Part of a small language model's weights: no biases in attention or MLP.
Each number is 500 + 40 x the weight over its row's rms, rounded and kept within 0 to 999. Layers, rows and columns count from 0. Numbers have three digits each. The size before them is the row's rms in percent of the matrix's.

# layer 4 MLP up, 704x256, rms 0.0436, rows 477-498, columns 128-255
106:542502511442498446425469479498626565488515521509522487563518493437460549443515507515447500471510464580526518532548542509551377506468497546459504463591457539426579513488572495541495555518466540542491465459529444510447444592496491506506497524446411508447560498461500470437519416507507559514562513494451483488510532468506434506502483529512517545457520502500487509491515487480447557438499
091:445523492455479524457490457468482491507530533514499470576483513490468528452533489515477567518419420532556529538498467518474454468373452440502540503456512532499471413549489459516469471512524545523459487482550528433501499445490567518451531462468502473514465422464561462524492478498498458494489470504524467484567523452484508409610511461530439506490497510484433442564528486508477557512446
099:539609438479483476516458480504519535435481487490528514466527527449441546506540473533468541567500543464529473488508512557539571406510489486555473537440494478522523486507586469454478432403442451469501408521481449510551584470520534516526545509455498547491504600512467423532451550501571532515513481495493542455515520498579522480525457548491455552438506524474463492448452506499515486565412
098:456589518480446503412535494541463554427577483526568447477507563439536526435465490408479569533547531472473396473459513515518555467520437473495466484509525435505531448580457522563442478480512553464440501486509480605480539477486407520523473489502540539547468491525538506459439502524525430484504550471487464509545469508485495494523537464483608522522541545508511527532499528541558562494551
098:505453528557486459494502468545473516431506437487473458475471476495554474522468459463546496486541545513470516489496532536517532559507526519512547476526536519490500476554460487570497557502531520503504554492508548530453500508506536597515518429481529622428427479451488441473462402542486426460521508512518498480508562486445545491524507479434422436460485543523511472574526525454496488525554
096:427532461488487482538486474538478452542567462434502444466517565564489487486477542471444487448502518547444526552500474542464497556509490494509508534424470528479535416464516503469507508503536430501516449416459491464496502488456502503520431480498543503479509518511479530450489480528518512519458462447533526551491556598521525569578527526569561542484553427468483436483552487545438532555477
098:488453474509508389500524504563523456521485568520507492435487432519482609542526505475478450537464478469546585489453514492451529579500437446511447612477422547515437512496536504558489461534463595430546445526588484488567504489480533495454527492497481547457529470545490424514499504495493594510573461474527445475457554486509456450534499475553450564492555530477522436467435454513548510531485
100:548514438507460501514476572516513428571478456502549590528428535505515523511532489453508534528511482494465471525474554507510465460504472499456481504507485466527474452499520440556506522507478461512510438469471561459517482529472515456486410475494495539478513521447492462534594590473525566457467491531454497448486526585462567496431458466495500516536480577481500498548526461513408449478500
097:472564464559464472436463536413479525510533565517520487554547517554508491482523476503467443507591519560417523543482492386484554509508482457418523537544487485538486453517498443516432536470519549526513455452507478573506554542545495514486499546435540521460583514488524554529498510488520513541529465496529461429554423484468452534547433429515480476479495519430505482531502548539527526494461
096:501568534560539418463469503497533510486465417494518471467527518521407515474441510546514521449489475565484499525455500526484504498515574539463490514535446494466522503512473524508491548532494500486550502485502593517551436496558555551486568508541455499512507483518548407536571463461449546470434529490397522512450576523452419572486485519500501448512558478548504526540477551448558454520499
101:452533438436462533458528484503549519468499574462494499481540504457443495483516411442503510492410466482474529502512459567536515461484433520497449455440500536520481530514471539495527500492445478487463539470574431511527486488513472616490490470461520546526520493506520445495523496488510503556539480490478479526451535488471428562553519559475467504507526599538539490601500478446544563468545
099:514504476457462545507491496494521571566491470475514433456540509411478515514561529489506458454481519492526375524529506411516476479430456482565487588499461554548531536485467584499413573556460444467519473520538466465515519522473483501490449569540482541449469516418513497505517549536462460505463567506454550538502601481489496539511427473423521516545513498473548544500506564552486428581488
100:533484579442489508546549507543445520532421497520477555557519457508588487545557539545535536544477444443446444481470472498547497425562500580498493473513488514482484510525527503433475518539410470486541531591528506429520504577567495499528506468511493451423547458481511583504514464449504487498446467414534496513527560506532448543410524530448496502472484523458520512508531593484514526504485
104:499471537550521426427518450462446496549447544527472519475471495457586560511482445500513566499495502530533574493484519439463523520411544459478577462498505548434528470475453493557521496464463465488502516542530536534477488563507467482488557534520551566507473472560476463485508483467509510522455473459599507426450417509505560539539448518599523474462555467501560434536493425529497441507572
108:551561508494485482509539506479457497482463509456561487555500492529500472432535505513503482447500529521445432472463547451528454512448530512515526536520494511528522504501478512553465510526577444507482535472463426450468483478553547518524467522604444473538451521417498568450499452534542449518447486558471478543417525515520466503498469453510482584561445484509541488498520509484508539559529
125:441492571486532418399518454498438565486503522497505509478468530495513514522471512466539480466545528492558529464546475458513565475486561530509487524449515487501480469433488562477403448502535495509441523517490482483454486550517504516482436526506476513515509486512491547439524469514544425477455542491495522465545526529541510532435557476499458457469508481479586540511488475539457526436437
103:534398448587525494612500532519520486505515505531444396512461453506510504573499534554464448473494479530504451468547520530500511488527478539479520468563444517628569449496564487495552483514493478486460487529510507555451528470467500442536557490487461478528560505442465551489466514477513512473468442477461506454470480498534546566492492491480478503437462408537522559502508491499506453481495
102:553469538564542487452514467528524490465535526475555521510489524420533509510500464512485469461454520463504478467518525491495488440481493431524562542457497494511469523490497552457496491478496477512523480566462442453479543465463445449586539465530535536471546473542477482507542552527516420536540566516594533516433554447502516461462445476484481554558545519466499527461495531481493512509489
095:504441564447481523486523505464541491520389499488494486474521467470529509547530470596555438478463500542528485520526581545450492453530459445524524465502494477535433507527436454515434521497479598514500476515470524522510478525486499570521473453427543587514504454473447475516495509451531526527513574490576494528617470545555541488514566523556470490497468454489489543476516530445505494525462
097:421473508516518499436476529495528483520521525525533561444479540466461483543482471471450447507520542523414547494479501575427535538504521421510508507526540465542480607544554479500427486542485550495543509496507532447538452504506517487511509497438486548551557510400527563415551475526509435466481501512475534525498502465560535424500541457460498562522523498511492471566420558529463428487462
102:551506511518494490502532520466519431537583529499509513478456498557389503510500459511453524502555412509554566496425440479558497431537495520497545550452482544516524431513471525578476493523538472510461535602474540455482552554464473390457444519476533496487549528518577532465541521470498552514566518560603490484531488485494533447530570479480523504580459432520489564432566468488478486489506
096:547506514554504611480442495451497460538501479544546544479467517536514523550464502507491504481505480496522476481502548479435506456483466485489519544428556569525520520497579478508553575485503482468543457526507432493551465495525500486439569480559547454475461454481511484491447511464494441376471541522595496498449454526431495441510541490607485499540527515521526542551551472438538571498540